config.yaml
hidden_size: 64
num_attention_heads: 3
max_seq_len: 2048
Each number is 200 + 30 x the weight over the matrix's rms, rounded and kept within 0 to 999. Layers, rows and columns count from 0.

# layer 7 MLP up, 256x64, rms 0.108, rows 0-50, columns 0-63
207,201,226,181,215,182,212,269,187,156,249,206,206,189,244,211,184,195,205,215,201,232,181,163,205,196,197,185,164,184,254,193,161,179,166,219,255,178,180,197,154,212,191,210,170,203,172,199,220,231,198,198,210,194,222,188,189,231,169,168,187,206,214,199
175,194,159,147,182,191,164,262,206,169,241,232,267,177,171,183,182,221,270,213,263,201,253,211,195,195,181,205,203,176,159,145,160,160,212,257,195,145,230,202,257,212,211,243,179,201,188,182,202,240,241,222,240,193,195,195,219,192,186,243,195,218,182,143
187,170,207,200,204,231,186,244,157,164,223,247,219,152,221,188,240,214,234,204,220,238,232,222,189,250,181,213,221,169,184,206,160,213,174,188,173,196,218,235,241,233,175,238,163,210,205,173,167,234,169,217,166,253,198,224,211,260,236,212,192,196,239,208
213,175,201,252,195,189,153,193,221,206,208,179,175,199,183,235,184,205,174,226,200,195,201,200,243,209,213,246,169,260,231,179,245,180,202,152,166,243,235,217,249,181,219,222,188,190,212,185,183,225,216,194,188,238,182,211,229,218,212,231,222,214,209,171
226,193,178,219,212,193,192,235,194,221,171,205,210,226,194,194,201,241,215,175,223,197,274,212,176,169,188,192,199,198,152,203,236,137,251,209,189,219,186,226,165,173,226,109,175,207,192,197,199,141,205,209,201,153,175,186,194,147,197,196,207,202,217,248
198,172,199,212,208,158,213,186,159,222,205,189,210,202,205,203,172,184,218,208,232,192,259,195,217,206,221,204,176,201,174,154,234,188,188,233,203,196,228,177,172,200,212,194,212,193,215,224,209,182,222,223,240,227,203,214,209,195,148,179,200,191,153,158
216,176,198,264,180,242,184,203,219,270,157,162,170,242,221,196,143,161,192,219,185,202,165,197,192,135,305,236,191,160,182,171,211,228,227,129,131,230,218,212,236,190,272,230,164,178,147,242,230,143,182,186,155,109,205,225,199,193,176,186,199,201,193,224
123,152,129,232,168,163,166,245,228,187,283,227,156,220,248,196,155,159,215,169,199,216,239,155,210,220,261,167,188,149,219,199,142,166,144,176,165,249,160,218,211,150,136,210,202,249,149,145,139,192,253,275,127,130,234,244,264,209,210,187,190,163,194,148
203,210,215,195,273,146,213,212,161,208,226,189,207,236,214,174,163,207,193,199,179,183,215,205,235,202,199,169,197,207,202,188,230,201,165,194,159,224,175,184,188,210,186,223,232,227,163,235,168,142,152,140,197,184,200,143,167,209,179,192,227,189,177,242
238,172,207,245,165,152,186,199,176,176,223,209,217,183,248,229,169,238,216,218,182,178,203,191,182,184,217,215,194,205,208,203,189,163,105,221,209,218,163,240,220,179,165,228,193,180,166,252,204,204,237,199,171,246,216,252,235,182,223,200,127,185,176,182
241,152,164,207,181,207,177,220,206,165,193,197,216,202,220,221,165,162,240,253,192,220,161,207,213,219,183,226,222,199,204,224,249,189,180,222,219,200,197,218,179,270,241,185,193,254,183,203,203,233,216,200,218,176,202,267,202,291,184,163,169,167,137,237
168,146,184,180,196,156,156,178,231,193,226,185,210,196,228,220,186,149,262,215,233,231,169,154,174,164,191,188,277,236,241,161,181,189,203,171,146,188,173,162,113,151,228,157,113,173,158,150,157,191,184,201,192,194,186,241,245,187,220,252,229,158,221,253
213,209,193,217,193,156,187,192,198,204,229,222,181,215,189,164,241,169,236,163,190,212,183,220,164,158,223,184,156,165,203,219,229,165,201,173,246,189,171,221,201,195,187,169,217,194,206,188,234,196,197,252,193,194,201,240,109,188,121,124,247,152,184,237
218,181,205,179,209,208,187,208,175,244,218,209,203,228,240,229,175,207,205,236,237,220,187,188,233,136,244,191,173,188,210,269,242,172,181,232,222,225,238,169,210,195,239,165,200,215,175,203,200,197,214,237,166,229,234,172,233,169,164,216,177,199,194,224
160,177,160,236,142,170,155,188,228,159,155,222,219,199,153,215,216,155,253,180,181,184,234,142,135,209,200,204,191,131,211,234,167,196,183,188,198,219,204,250,205,178,168,253,202,183,209,222,204,225,271,167,218,186,209,175,198,230,219,253,190,187,173,239
167,156,185,220,217,165,206,225,188,184,174,216,207,217,146,184,181,206,203,173,254,162,199,197,140,152,197,176,178,241,208,175,144,127,218,188,225,209,209,183,219,184,200,219,178,177,157,179,194,176,162,187,198,149,185,273,225,153,226,212,187,238,212,251
205,223,210,159,198,217,208,232,154,198,169,214,166,194,207,140,239,188,248,229,172,164,238,145,193,213,191,183,171,159,159,190,174,208,138,205,191,173,201,202,186,196,177,227,241,196,143,189,257,143,248,177,185,161,227,207,201,159,206,196,169,177,197,160
228,216,210,187,192,192,187,201,187,130,230,229,211,217,211,191,212,177,222,228,198,197,201,231,186,156,230,155,207,207,180,204,173,212,233,196,239,194,212,237,208,141,181,198,205,137,205,187,221,190,174,169,172,148,202,149,211,189,162,174,216,174,179,224
196,212,213,191,251,238,173,187,219,232,214,197,213,244,200,197,202,200,232,200,230,168,254,253,185,191,199,208,196,169,220,200,186,203,212,199,164,193,246,189,182,193,198,212,193,148,194,208,205,212,224,228,272,192,220,186,181,229,208,262,222,173,289,234
190,192,171,174,170,182,210,258,186,199,211,152,179,151,218,176,214,219,156,236,167,207,187,246,159,158,192,182,189,204,218,170,198,165,195,228,160,181,165,197,169,163,166,210,214,237,175,175,267,198,205,186,199,217,231,198,207,193,195,200,204,214,162,208
239,178,202,178,162,191,171,206,245,235,236,213,160,226,215,217,164,178,223,227,251,165,222,206,211,242,152,215,207,210,207,207,227,250,163,251,218,246,214,191,189,227,175,223,221,184,180,166,217,184,171,155,193,227,206,137,201,258,211,206,226,176,160,161
137,220,199,209,175,137,147,184,181,117,155,179,212,226,191,207,219,165,153,182,225,245,229,212,197,227,203,181,188,180,207,209,159,206,162,274,232,234,192,210,221,179,197,169,173,238,191,191,150,216,214,255,225,185,162,241,232,152,175,257,231,103,209,209
261,179,178,230,192,173,147,248,214,227,179,271,204,269,179,232,192,179,203,175,212,193,212,150,163,137,170,204,231,183,251,190,198,174,197,218,236,235,222,224,202,212,220,153,182,169,183,151,216,215,189,195,198,164,185,215,203,202,173,180,169,142,212,223
222,212,167,211,238,177,245,185,200,225,181,193,226,105,191,200,214,174,176,158,218,221,215,182,205,213,165,176,253,256,176,195,192,199,232,237,190,194,189,204,238,195,218,221,189,241,185,181,226,219,240,195,182,184,216,189,245,181,183,192,222,222,146,227
188,191,172,256,232,172,201,188,224,226,199,180,203,177,200,136,178,176,156,190,229,183,214,210,163,221,196,210,189,178,187,212,122,232,180,217,192,214,179,183,193,210,197,236,228,159,136,210,246,209,155,220,188,224,206,232,256,189,225,184,207,201,210,184
175,184,159,180,246,212,162,220,190,228,275,149,240,142,183,218,194,201,234,209,219,156,189,158,215,234,225,209,221,270,229,233,193,199,245,214,190,234,193,215,224,168,213,237,215,203,178,184,142,170,178,157,203,219,219,207,193,216,193,241,206,185,206,263
200,217,176,198,179,174,174,200,191,187,180,176,167,216,250,183,137,193,157,252,189,216,225,177,178,184,234,156,238,127,225,261,188,218,137,156,166,245,115,178,192,266,156,181,178,152,157,178,211,245,216,146,213,177,170,220,222,196,210,174,225,136,228,191
172,227,202,218,212,179,218,230,217,169,199,220,149,240,200,216,183,216,188,198,219,207,276,198,193,210,219,161,191,253,154,232,227,218,224,218,208,204,214,191,199,174,224,152,160,189,192,213,177,252,200,206,228,193,191,194,214,177,219,181,208,251,182,157
198,233,178,193,207,228,220,199,207,221,194,213,259,178,171,192,218,175,185,209,138,195,240,195,243,201,225,196,217,170,192,259,238,217,211,172,131,209,240,214,237,170,241,196,216,196,182,204,230,221,204,237,185,227,194,218,196,203,195,146,182,225,186,193
159,212,225,187,181,216,187,192,150,212,234,226,208,229,192,200,219,200,199,202,218,246,230,204,161,209,186,174,226,245,185,188,226,202,230,207,213,217,213,222,227,210,200,245,195,204,230,167,187,209,200,215,176,159,176,153,178,210,215,171,240,205,179,217
232,185,213,214,169,145,222,183,198,169,199,160,245,228,223,207,195,180,208,243,146,163,206,179,217,210,244,213,212,152,227,244,217,172,212,200,175,214,235,217,180,184,192,204,162,213,205,193,242,162,169,222,164,140,197,194,211,182,182,210,187,159,166,169
203,187,213,210,214,213,224,236,188,242,220,214,184,230,252,234,250,180,199,181,193,215,226,170,189,206,214,204,215,196,178,220,247,190,145,178,146,258,196,204,190,215,212,182,204,185,216,230,215,184,237,252,235,206,192,207,230,230,214,190,224,206,201,240
187,195,137,233,158,139,179,192,203,210,246,235,208,229,226,197,199,221,231,289,169,234,208,208,202,222,172,189,215,213,236,213,202,179,204,170,178,190,137,230,201,238,231,198,247,192,182,168,253,226,266,250,191,218,225,214,214,195,189,232,215,203,148,152
212,186,208,226,257,238,227,229,219,252,186,180,226,195,225,227,190,205,232,168,207,222,220,224,222,244,212,197,249,192,173,189,212,136,247,200,209,237,215,242,217,206,212,227,221,177,209,251,176,183,136,235,189,175,240,198,212,222,191,195,234,252,249,244
220,186,179,178,191,198,170,148,219,160,205,163,239,210,172,177,179,210,202,205,184,119,185,218,222,244,162,186,209,204,158,235,189,213,209,212,138,193,210,223,161,198,215,239,200,182,190,237,159,235,225,159,189,191,227,188,230,188,192,222,214,208,147,174
212,208,220,182,232,229,227,233,212,199,134,202,206,170,249,181,204,186,182,208,262,193,227,198,176,207,178,180,188,168,183,208,161,162,207,191,211,212,189,231,217,228,130,214,213,234,177,253,242,218,204,139,200,164,196,209,187,215,204,209,205,202,196,191
168,203,162,181,214,230,219,223,205,143,169,158,189,182,230,217,198,193,176,233,176,212,165,208,187,135,209,241,225,168,162,192,192,169,209,233,180,202,271,254,175,245,164,190,195,225,185,169,165,195,174,161,226,195,227,205,193,205,191,188,206,204,186,159
188,166,160,237,151,215,285,180,226,193,174,190,208,222,159,143,191,158,282,225,189,106,238,206,211,229,222,159,203,151,187,183,212,122,203,219,185,213,157,247,229,180,254,175,163,195,204,186,149,210,195,165,132,132,140,192,259,118,125,151,236,256,203,168
194,148,170,203,209,227,200,169,196,150,155,180,235,154,229,229,155,216,209,175,161,195,190,253,161,200,186,196,258,194,195,193,221,221,205,192,198,268,199,245,220,197,199,189,165,215,193,172,186,227,214,192,171,209,237,242,224,138,203,192,200,215,219,247
180,183,175,219,204,253,187,252,181,238,164,181,215,193,174,319,201,192,216,159,212,175,188,160,205,147,243,240,179,170,179,198,166,202,177,244,164,222,257,245,208,143,234,240,230,214,222,183,151,204,252,157,183,208,216,169,224,192,190,212,226,208,147,204
178,165,139,209,202,187,164,238,168,203,224,156,144,211,237,208,224,193,211,194,186,143,119,228,184,182,180,198,226,211,240,180,182,213,172,102,229,207,201,181,146,202,189,179,194,139,224,142,209,215,200,151,240,179,260,271,167,218,198,158,194,241,162,197
219,207,182,176,164,201,224,215,176,199,173,225,182,171,192,231,235,226,254,202,196,220,202,162,207,238,229,181,211,219,179,154,204,168,227,211,208,228,206,216,194,199,195,197,167,216,193,243,232,182,195,223,229,212,248,210,186,199,205,232,250,174,172,200
138,208,212,240,162,153,192,218,134,207,167,215,212,264,168,190,134,211,224,183,230,228,188,233,163,188,158,203,178,266,202,189,217,195,252,200,173,226,165,216,172,208,187,222,155,176,174,187,165,200,159,194,178,229,232,218,184,241,272,188,214,192,202,181
201,156,212,205,246,186,192,205,194,182,187,168,211,233,249,242,211,244,235,204,264,181,212,187,168,204,202,224,238,174,252,249,216,223,222,239,183,222,228,244,163,216,218,230,242,243,136,145,120,196,208,121,182,198,139,175,253,226,190,272,271,246,163,169
221,205,157,221,220,200,180,248,174,189,199,192,197,191,199,209,197,209,209,252,234,193,243,214,222,172,165,191,249,197,211,205,256,226,208,162,197,189,204,199,235,199,228,186,185,201,181,170,159,216,208,191,151,226,189,247,231,150,258,222,206,192,229,231
232,191,198,197,238,223,189,168,204,213,172,172,140,212,218,157,182,188,231,182,178,206,204,222,200,131,168,245,208,202,188,168,165,235,202,188,176,183,211,226,223,160,163,217,179,201,152,161,170,234,246,204,215,207,169,227,231,194,180,236,201,191,190,221
225,198,132,185,209,231,183,184,161,188,134,241,177,223,234,190,174,182,231,208,267,168,215,229,183,215,170,200,231,158,178,192,225,219,223,164,182,198,192,261,183,216,214,159,159,175,185,160,241,242,222,218,178,230,231,224,198,255,185,217,191,209,235,157
178,172,238,225,217,161,193,276,187,155,157,168,217,202,182,214,132,176,204,180,188,203,200,231,266,127,198,172,180,207,191,207,154,197,159,128,217,214,192,204,175,196,167,180,226,194,213,230,226,243,221,163,160,173,190,257,240,219,179,191,157,187,224,209
242,160,145,233,210,202,206,203,210,176,225,190,196,190,177,201,214,204,202,203,184,164,220,210,225,179,165,215,160,221,168,224,213,147,256,250,163,203,231,210,165,204,184,225,173,196,210,206,239,172,197,188,184,230,201,134,185,164,205,168,199,202,169,154
176,147,193,247,154,142,222,191,196,199,187,165,177,218,220,202,156,179,212,215,210,187,234,202,223,227,150,234,157,175,168,161,244,181,167,256,202,202,169,233,133,222,277,161,213,210,174,208,136,188,225,215,137,177,243,203,179,191,176,206,240,177,137,230
256,195,180,196,134,188,148,208,196,210,222,130,245,186,183,157,241,164,250,180,198,183,204,219,220,267,252,234,206,224,204,189,144,131,220,215,173,247,148,234,185,230,173,223,198,190,182,256,207,231,240,169,260,174,219,244,197,200,141,237,233,285,177,228